From a checkpoint of a small transformer trained on Wikipedia.
Size: 12 layers, 2 heads of 32, MLP 256 GELU, vocabulary 512.
Each number is 128 + 24 x the weight over its row's rms, rounded and kept within 0 to 255. Layers, rows and columns count from 0. Numbers have three digits each. The size before them is the row's rms in percent of the matrix's.

# layer 4 MLP up, 256x64, rms 0.193, rows 186-255, columns 0-63
087:109114113098116117138125162143111138160112117110133110126150140150132094100104175165122101120163136110081175137106110112152120160101143127130135114146142131102147110130133038123105089145115113
100:093136146112122112121126133166116090129135102158070127101161207156170116150112090143113135097131140141145142139135098102144121107105109094109118123109115167132148141145126146142108132082140150
092:107117117132134127153095135108129147130174150087135160133125095123166155126133119158162093117140137147122133119079112118101093111111123092141127152120128076161153152155103175146108083168134144
093:111096184107150118116072143141101087108135134124184122132095114103136136115180143131102110154154107134119133116104138141156167142109072114170143132142166131117134103135136122130121125132130087
090:136150163165163080116157140082134140126115142158128106133136135119150148180117098101147111155135117140107131117101109097094141096153145078128101170135122114117078122121105135112094091133119103
094:153124101121138144149118121147129159115188117157134146156069124168118121137141153178148087132104137128150115163126139097121145132125135100124143123152158119142173110095167130149080142111102097
107:104162141089135114116132141149146135071116114129138167142122099143172165130115131140156126138127119084134127138150119118113081129159116108131165107095065095129095088086111134109141105131110128
101:107111099100099089179106098173122126097175154167115109143126108127119141150099124122165130154143129125123140113131139130118107119127113139118152116136136068171136085138164117095106133079133112
098:116110116112120100105161110132104157127139147136131135118143115142124087144115081193171151130118131124166156159146118071106096122152161184132135120093105145141150120100164137155131142135139127
104:124141098138120104080149109115125135132104132138092105127158173170133093142144144134081122092117140120146120143144128118143130149131137177169122115095170141137133152150097169110104087077110145
121:136158127104104128085132106125172103123101124158094115124115086124167090121125152095106161143152137114141151164188105112154163125148133153133141128148142176174146103129144119109130107116131153
086:136145120093145137094119110147095145102126150099155124128139104100164107135093153128121166139119117115141137144124103149141110145137107067139204121123172131094148128098146158096170113137143113
094:161153122092145132115133112121083140142143132100151133145117100128089075122161120166121181114110138123138094138118141151160133159133142108192161130144157143146175144092135140113114157126107113
103:086150164151098114137134118124066126160118135136150089096128141137158145155130119102135138147136145142137099135117119040147157131148152115134106106125167117119124127132103112136111079158105143
094:135115136108140137101093094107134105120134101146138090127126144115106131094130168112075112184135110135144152123150150123154145122150074107178108133146169094155102099099150102144115112119108107
101:144139129149121098157105139177123104127145128154158157113152114108133103136147113105107137164136112123079132105118130119144061136137133118153115087131129137176082073133120152151157120149136170
089:153127113122097139097119136136179141147088131109143109153110110142144170082129109131134106153153175112131121108165131151140182164124116158136173149118132092126081128119100129127110140143091097
092:132116104160119120107132120115147100114107135154132144133144142096145114098127162127143128120180111133127161110140151138178150102138059177147105110117124115113073146180149089141122125111109147
109:126148114124096096088101085102147135186133127128128148118098094105170126142165146102140150172120130152111106123093156172165111107143129128095135139119119176131127121162146124127099114153158138
108:107123131096109113193108133102117135110116109097173087137139133126119108165127103148128139132083076135168174159140152115113142165109153125125148136116154103125111129134131141080146138088152129
115:118130112139168097137094144098125122124093132179117135122101136151133154115119132140100125125110101101129109128139076114107178159177163151164149165115149116133135078120150152091162154128120139
090:138078084141127138093124105123137099129142171091145159090121097143146111059128132121133183106165122113094139149129127142137155149142137168149166124103128133101140159142148136147158128127125123
098:131128118152150124144166153076150145123132160151151110130108151154120103090156072121100130076112132141170110131130150108146132116166117150140117124128163130110080121115133159155083128122105167
098:110147135125105135138110131130167158125143156169153199125113108103124091146111150168111148101123111130123131177127122126151106121185130129109099125123091112132151121087131133172099154135133084
092:118101139117172115153178123104158138155129147157105093148130117123149111092145096148098183113139160118136095118078085141129096129086147126173132108117156142125133138156123141141100117120144148
090:130173127154114127123101095196143112126110095120170156166105160136120108104136140152129100126106161126162146156183116146130109157138154134120157098109108140169102111129135136117099136132167134
094:157149151177168108126071134108125137136113118093108114082136153141167123151123108109122169128144099118125100127123109083179144147115094096142123139160148128142124114109157136164096124157132107
099:139105137131136128135149100104150138092132115158108114126095107132177139132132116132102175178074093131139099117103148143149144155113134094090145147161141104132071127152183126153126121125139129
096:154095113140117128110126129143150098106135143128092140081101133134159120112128110140150111094129142167110121136114099138154140108118140113177143131052136122169104109135157160121170139100103178
099:152099136141116098115120161120147119117110173163109158105123178130109105122138087126071095116144158158127095099146147150141164103142132153101141146156148138126104112104112112086143116080131118
107:114196097145058172110109126134139143129094152133136122122155126118118133080152119102168100143183134160140127137137122135146097140134103094108136138156146124133092122128128130099150129159113111
100:095120102117158122105108109135127116112120117117118127100118140139128196114132113160137180127098099100144129131129105161190076153129154094104142157118125092094134134149134167160125132144148107
071:132170128151111110111128142091150082114084151136145164136151164104132150149172095133104113159109149126143124121142140171174139093129143134132174123172157118165110136137119097125150132143092127
100:159138110125123123132112168109142159097114126155127122164137062167122115107148117136125109135131140112136136147147147140169141120131113185085090153113118117129155137131099091185115164091129104
088:117084147102091101158115088111115164116156134140141161133102108125150178124132105125113187156147148113145131170132103110120119122146106106079148115143165121112153140165136111124140121124159169
087:122162085123123151124127178118130100119141087138093116154137155151145105144148134137112097103143173133085134159145122120121175146131086104135126123109150178129167147139145120115101183103123136
094:128151112142104088111118154179126134174144124103153121107144140124119118109149106087143157103128115174103120109107111132159126129161136123145102134105136096115099093093084124160112134174097173
098:135168104174090185135105117099152120102147128095130096156080110147111124129166135158134127111149138144096129120128108148121102144106150106116161135109154152149101110149112098084149124108147167
111:108146179111132133118074115133132114154155140126153140168139117127164134135160141174133139145108166071121081120175131125144104133108075123136141108126142099125130142132089104099112130157157133
102:129149082129141130109105124112127132128177099150117101167114154151151143135149131119112129092093123136105168137144149200152117124161121132131120132109153141140137123181113112134137120126167058
094:120145106141109137118068155142132081123144101086091115094114154132151104122094161117144118133140148126117154132184093123099175151135128100135173144148138115138128152148163135144148134086113134
102:158138102182138161122111111112119118108096142123099094155107108148135142121104140154127146163100182107104117126146148115081179136117095130122070136119135094108100101118145132137160128112117155
119:136101178088118127154121148107114132134122117169101138164100172134158149119120105161125166116083099094106152156105153173106120120123139142086141145114127118155162100128106127077120127130137112
094:094135138135139105124085121115117107128133133091172088164158130147155107109164072117125119087176134140137170155131132124101116174132137147137171088142113110135117135098142150112126093105127136
097:127157090141154102105149093118122133130078146133092094150096150120179152151100120114106158140127132138074098168087138122121120095125118123140128121142124091102122095157145110161115138153125092
094:134151114112146122125151077147152109139135133106127113120137080094178127125115171096127177144122142101109130138096122135156098142103119151158137092100194137130090101119121093142130108121155145
110:152132135109114127128141130124163112112096116105142153155110128110127121102109123170116154080115163140117148127101139148097165140173180162157097131106130141149179129097112083123093141122086110
097:124152115119154114128108086117116129107134149083145130121132096125090155157147083101153149171127121134163137179185102093135123160104106142124169118096111098105121112145142148101134109119155142
108:112113140124148135172108153092131154123130161131081130131120081136099106123118101186097128133117101103109157099159095119181188140176148145145124120129126105133140135117148107116151120102122125
103:126125157137139108087088118108153130122131147158107117079117125126087134109108097168078095127103111147128151143158083157144165094126107137099133131137146156105145149104110132118164154079132115
088:150112146113087114121144151148144133114127084142132163142175122112122120168121098131121134155113141080109174159107083121161122120117129151119117151190110147145126127111122128098173095157095135
098:106178137192164132102124159081124153128141141134108144130095118099113067161139140120124177128128109115123089093130103091147114105103115102120139112150157149139148156137123156116122124117145124
086:129146142118109124159178116121130128159118145094150125101163158160157063135123104160154106142124148088148134071099160135147111102158127114149136146106110157119137124163095127100110109142107143
087:131119134112156164084115135121169163094134116105117159163168099114135122130104160125185157144137134103109133139118139130119139068123124121124127168127161144086150141141139140126117069118092112
097:123135113154156113171127110107125094086109117139113123127078160110128114128119140162087113129113179099117174123128113140087143119126172126091166155119085133104119146094145135135118154097097116
126:133132131126114135114107084146115136122109106163126139146096151122120137158081084124151088201088131121132128134127160142105121142130121107120134130103119137151126083176152103095141122116164181
110:114153105157111144152138127112118118151147133135104126112148143127155115181138093121140144167155107139088113147136130111128112120129130155135124129092126063170077072133122169128121070150136128
117:134177069170128108131101110116121104093160112141102121175107122121142100129129147143106126154098171120157117103155129131114104101145132153097106165088132098183111149115122136134127115155119129
093:134113128134140149093131114119147159096145167085147121169109085132149139097137077114115110146130144153128136106171148148112112115132125116146127141106159098118089071137131139193115114144163123
100:133089128090124103096115110174146142092138126133156157119159129155139138090120104154145187157125075139123122132136148086131128130189136151123155132089127122119141111138169137154099135106129146
099:120094144135113128113127113139103149163150151155161122100125203107136124136118137154139160109114141101154137139088130142142126166135099143151109102127126118129122120149045111152138079112108138
112:114122152091106072144141096146125120145113135164163152126077132121125134158087147141142115191124134126157147128121152118133135163133106121127132133109151138139182107115091175147140116086129160
097:128124090176104123150166144137107105113123119138122126165140150129125096134150140110111159163150112117111158122121126128160167152145125133165136140132185104133126160113120155161089172138066100
096:123119145123140119115115090185138117120119123105115152089099116145089150149120091132080109161082128160113154145151128097140087157124151148129143103171136140153136090162095135146108125098138104
088:097147109150154129113121091134150145144149153132108175110156134146171156118121100065122132127164127121125108120074068140118103110129148146144139136128108115094131067134159135121127148119135100
126:107166106178129108140154098101168115093112110144120109178105160100141125126110133137100146165122133126119159135123155160117142064083127159117111127128148141105085100123107126115155108118136101
110:099165154137097118128108139140115097098121150069153141124161109175091129111121153133178151129126083133129136126129135150155109156144136103116136128093102107099131135172169095087132105139127148
096:126171086116106125098143114124150107144128162133155078098159133122076070108135127129146131133131139125146119116177146107136109122151100109099123142114190139152137147117148084159124117132112101
091:132144119114089104152121121131169165124120147142183180127094097119150104137093108118133134163154107117104124176120115112110100133145149105086109149150116143116083165157115132155118157105132150
085:110158118124113171102140112151122117092077120130173097112150179133123129147101129129138118136129147091137130137089103130121097161100120145104144136102132095095163133113160069114142126085140105
# layer 4 MLP down (transposed), 256x64, rms 0.117, rows 186-255, columns 0-63
080:148105120139139143108172093142141116140138122136166132143105140091105136092099204133105114104138120103084109164112134119160156185128134122108143111135166134136127148101123094153130140115141171
114:143119150099135140125104151159123141146137151109116144161191179169121152105141094083153151093110141112117095127140115121105095105166110086139120127126108115130115130134108163129097142113180135
078:145140107099113147090153116117093123133079142142156073112126155116147119111112133140105173083104115142136099164164113163113167152152172132132111125120145150125156082086139130140132144116143120
101:106162133100137134165162136124097109153135137097101095132101158123122156100134100126160177161146120102134100132129124139153097105117094121183078165152114102133135109100103136116122126153122089
089:070074123120097129144124067161115151161140149141134126139134130071168117130126150098128121097102117107101150130117143091139136120114125163097135104108119128113110133148141170155127094144150097
092:144173153159087138156129159142088153117106122122137131146167156109100106143117125135116155182169089121105154115143120139113103092181096122147140094106116140099139122135114136125161098149148146
093:133168122086125146106143110124164126130148127124116129160105146096116121126150120132143109134171148113080112163150170134164098112118097094118139059146137076106084135105135127143107117148148141
123:128117117100134088070152140109147129157068090096143112141102148093178120111108137153132150130119139120082097117119122140111139123123154151096107118155131159104120133096102118167144082117126135
099:147109098120119118147134162082132111102122131126098127177112133128102169089104126074085120172123139137108104094112175138171131117116098092128158125149161135136138144116126083128116145130110108
109:129116166147111148121150154120098092115138110138144154133081117098147133116162098111127175102092134146100080117117174111140116090146132101138117143120097171130155101147118091128167134142138167
136:143126115118126139081120121132165108132135126189124168113082113123152082122112132156090164125122111128108139120146094105154153094090102145094149118148164156160155132095100157126104143129146134
092:124119117144140107133117151106149126165124098137095134117109171139116115143159098130134053154123184166096111142105164115140127103150108111128087120119106118129120134139082077159109121141146137
102:100141148172124153134117130153147156101089099124142115095155200132153149133107146127172100158109133161112114144151162099118133115162102105096124109111148111154117085111122115121148126162130152
107:156112093152159149139144108130144157129109123170118167149081133076158158060113137135102126085121154150135113133157136141119115118173111161125129114116082138151119107138129162142148134120132108
087:138166109115163092123149107097131118160134154110134104103087149130115131110147115131130120121113123102113075133129135151167097076152125095181086163136176140112162107104125148156133116129126124
092:132153119117098133086117148112130147130131103124115157097135121158143123136148158135107084120098110114155151128157173182165154151169127129112148122113138130105133197155159120108120116179145116
092:148159146104163143131108156157142088147138118121143132119145157153125099181117119129128110118090149141070127114110096162143152101088108097147082140081128169134125103135109124131161133118157129
100:115145143095157129136113119145111136136153171104108148082132093191112144128141070166132134129068138132115123149090113113127124143097143085121135105134133126162183121107150146140135141129145111
090:155113170143127121186133197118134121102092121126112112181134131133117168147127104149130153121166111111141138135156154137098165104115127131165115125150111121155142132087082120156144132097142127
099:122123127126133152095110143103144128152137157133063132103122100094145149120110126183126141132137179180162094110102082151149111088134136165123124099164120134136106130107092135128110121145144117
093:126122139123133110154134109169099149076136137104156071137117107124155092112129134171155112134126125137118164130138177135099109158125161156117122120066110128108124099148121102164106142136084115
081:086184147101124134177138143096132138151130084143122116124140147111118152153127100155128113105092132164171151091125141109147121148148134082103124112155163128138100125119170128114092101136114165
093:179159138138123133138147148105110089160135078177131123170136171120147126111109141123100148136087121104129043150135115171126125115156124153119156142135118137123124126161113119140120128129162128
101:150135151085115118121162126112117057121139122129119172100164139177098151161128093096166096123139158126128128103129108135143089160103134113159133089111165128162125129137151146121109150124112130
107:146072143106127128135179103128149132160128134145130071114149119091130141140126124098122138164118126151129089103120108081150145137171146137073116129100137159160125145135123116126085161141158105
092:087118122174110158162152166087167139129161133168156077106104124096100123147103110112137111099131136122106123115113114129140134150130103096106141108191121096135125138151147149134135101160148137
077:142112108138117104134140106159094142087114124149143133118103122148074146095101151130110079087159143131096072163112113135136105102148118108131102118090158109123123106133122128178150173116121129
100:135104131141135145133106136126138108172106133118098162097130134073132108159117090131099115137141151137091139154168097162111126108154165085116116076129118115126138189100151125118090125119111111
104:098152090111170132137149135095136147134107097082143119120148121087105135142131129160118131135084114123124134114102148123094111160115140151103101095171197098108127152151125147145101124125173129
120:157116152111141079155143151133162148153126159117141134139119132107164144125145125083121120138157077125114135166123144143121146115099149147137104134144151111133132146090126171142149071062153150
122:157141136107094142182161120180143137134161138136116162143104105118070081130136165123145148127142153126126131104142146124128149102114155163130122146115082100135147101110125134085091127099104108
086:158118137151119089136138086170091110132119122125118124141150130109110089155111105118153102101144133069140123140156141098139110097052127135127089088157125167153131136103122144127136120126129095
077:102164126105137112111093101116151115108073149172100154120124161162123103125142113150120119127127135139133116139114111140168182101136146123153133118158152109162113123169117087107150147144067126
103:106129112085174094156066146121111131148119109110133130110152113091151131151130136114120106089117116148160150128127079147166130162151124122137162137149125143147143158135128136176142157148177154
095:166107085128146154106126129165132056126088111136140114135143133106142106163150127138139081127156094137112131122127161161144122127153115163164100130132136134104138127083081137159165117138137149
084:179142166139163103137105121147146172131134142133142097113108126132138145134101123121148142174109092105164151159109126151141078133144150115098127157124088090107098124131136151120151091130182144
097:171105151128147173127130136119138107085147103148138148139074079131126125136110135134141088133119151101155128125165126101106134119093150152128148118144092172129142128133161087097107150070127116
106:167098145125142084141170126145094142153152108171158149160115141106135140125080135143120089102117146139144124105151126151091128146117137079100123141176149096126128156145114152179121140131148113
116:123145133117126106114115109105089130132118116163130141119090141115151176102124123149139135144120134128112148168185126116115124136174092148153085122080130134164167114123116143160183100138169108
096:158102137140137143215111128128122114132081137111157142100135126115126120123089118149165098149156100135132108127132099076148125141105145122135127099138120128133144157117161155178135171126124169
084:132128177120191138121139116101114154129115145149165112149153081109121124120160129109130154120110084128121111127090147158136123135167130119159086133162091154103151116181103086119114122128141127
103:105103143108060078101142120110133098126137140131117157119159171130073133132141114096128112113106116161149139088093109125150129142139166101158124146103160143090153153132120123131109143167131116
125:092123119124111150165130131148123153125127108149080124129079132160100115117119110142116136158155182131143126181108169093161082132149163105114120116139136154104105139119168129138081137133115152
099:145109122158134108136099118101133113127144123126141123112120074180158075171135141102103131086083140159130154098097120132115149115161092107135090117130087133123149147151101157130124106152100119
087:138127085107087169159176114119120098138122119087117152161113163111112107157131126147113090105104100084138113113165097167115122132137128128141124131125128156194135135121122117129100133157086116
104:114109155142132147144133179184114112121099102128093127096134117104078138141141076145108123120121094163147129117110128111113157117138167113120172158123125117125154168110095131146107170154130097
098:099109113163131119162128141122132131107125078125125184108136112144118142126114135062144069160127093092127133148142120127123125137122132105109152135111110132084106118202142147127141135151151105
099:113137134154126106142130133105115118178133139140139143130145167165132101124151166155072091077119135142094151126129166166126161141156136124111105165131139144159160101100134133141136111087082131
100:123096159120138104123137112156109101107149077131087171146149123151088082133162133109119077113089144121154102143156150120164136167117149118114134134127105117124155131195131138126130136129103138
088:137139143129118145141122140150138158106091103175149079142121112132148146143180133122111107121154083160152076128122130140141158113121123144103138155118065146103144141126168137129143124096115075
124:114110145147134153138120117142103125138131131134087128140124139133122159094137175102096127107151051145165102110147161113084111125158153136118151105108108087117149134107128121173080163135128112
090:126081116119109086139110083158146142130113117134165157127115126145142127085113138141115076131166120146187179144130095169131134137128153145161128098126107159102106101100143110125129101131107133
077:110126148103118129104137184189133130128140159109142092172111119120122138150132111122085174127151132105181099084138122090132131131117133128098137114137126173107117111132093142076113140115143133
103:132117140120143150143165092134122143145124191134135117094130120125136141135144162118148054119130102124108103133151128137117128147167114128100126085130094149091134123148151141164166163151181105
088:115135129127136115138125177118103125121152123151129153145127099129113153128151124117158162084193063098135076116129143134143119099136132119116087118137149184148142122129155123135134100132145076
129:095127141121114134135120149130106127132099104131158148106112151153120151084082116151132151145132134150174084162113129143124132154092106142104197118128123095160124116137155141175106123115160173
093:127110131127131117120137123175113115085101119136156107166099094111139071108135151150143132087130138129118139116114121163084143116155136105151114149102144142156147155171157167124126156082082122
107:170125132076117129102164122132127115122122143109126104114110118105157135142156106110133152125134110136065100090088121096130147150139116139140118134132141160169113109108053136102125101088108101
095:163104112139185100123115150099116118118130072145136111113113172125104119144118136104098176073134108131122116150123108149133113112121091100122100127100165161123095168094129143114105121119114156
093:181150111154139144114114114144135140141136106132105134155151123136117165137117145127139056128134195105140150140116126138135135100127154163102127080116104132112122158125115101117146146124203131
105:099094114152083151065115074132093110115105099132122122117123168094167115140117135112140135141126151111149119098119149114130142161127153152163141090111120182131115134105103166130142143144154132
111:160131159142136156113110141177121117123094072107127146139159139111164152144136107155152128087122119122177101105092115164137142110112136177145127156171123123144154165113115163139141120147118102
078:191112156116148133137116089117109133122157159131143126121111116141092139104084117145148130120070125149129082156123112142111121113130140092087104122121097124104118135136137095139124144077072159
093:137170122123117118113125123135116097128135130111171124091109165121118122130105138077133093145138161151094122130126103115160181162165133102143148121136152107090187140108153166145140131114176123
100:111073096156113123157156130133117126150171100148103115142148128086095121129134095129129157107086145123152139090108136119109151131153144143170097138145082106165118154113078111143096122141124144
152:162129130121140154074143104101118114170101115132119103162145137144101156132107135150164157097105108103123112165090168148122170135159123141113106155128114117138104144154094127098113068133127113
086:134143088170118156115091121142180142120140118141112123143114159109113180137121146158137149139104186110109088139128150150114121118112126128128115151116173143140078130104150139093103165134084120
088:104116100124112109104116130104125114137114146130103116122110163077102081092106115132170130151130081126141131122077094152149117144117148143123132135139182125168127176109123112122129080174133120
092:143117140157152132136126166104089104118113097102115150149149097172131129166111142120181147135171143113109138126099132133142181082077093132141162133121171108131141128110107115142130136160141134
092:116139132139128138144130162190101130156166131108114144108149144070155176131124140096127143097140128118131120117136102134086122122155119164111110093140064119082125139116143142115168137104118152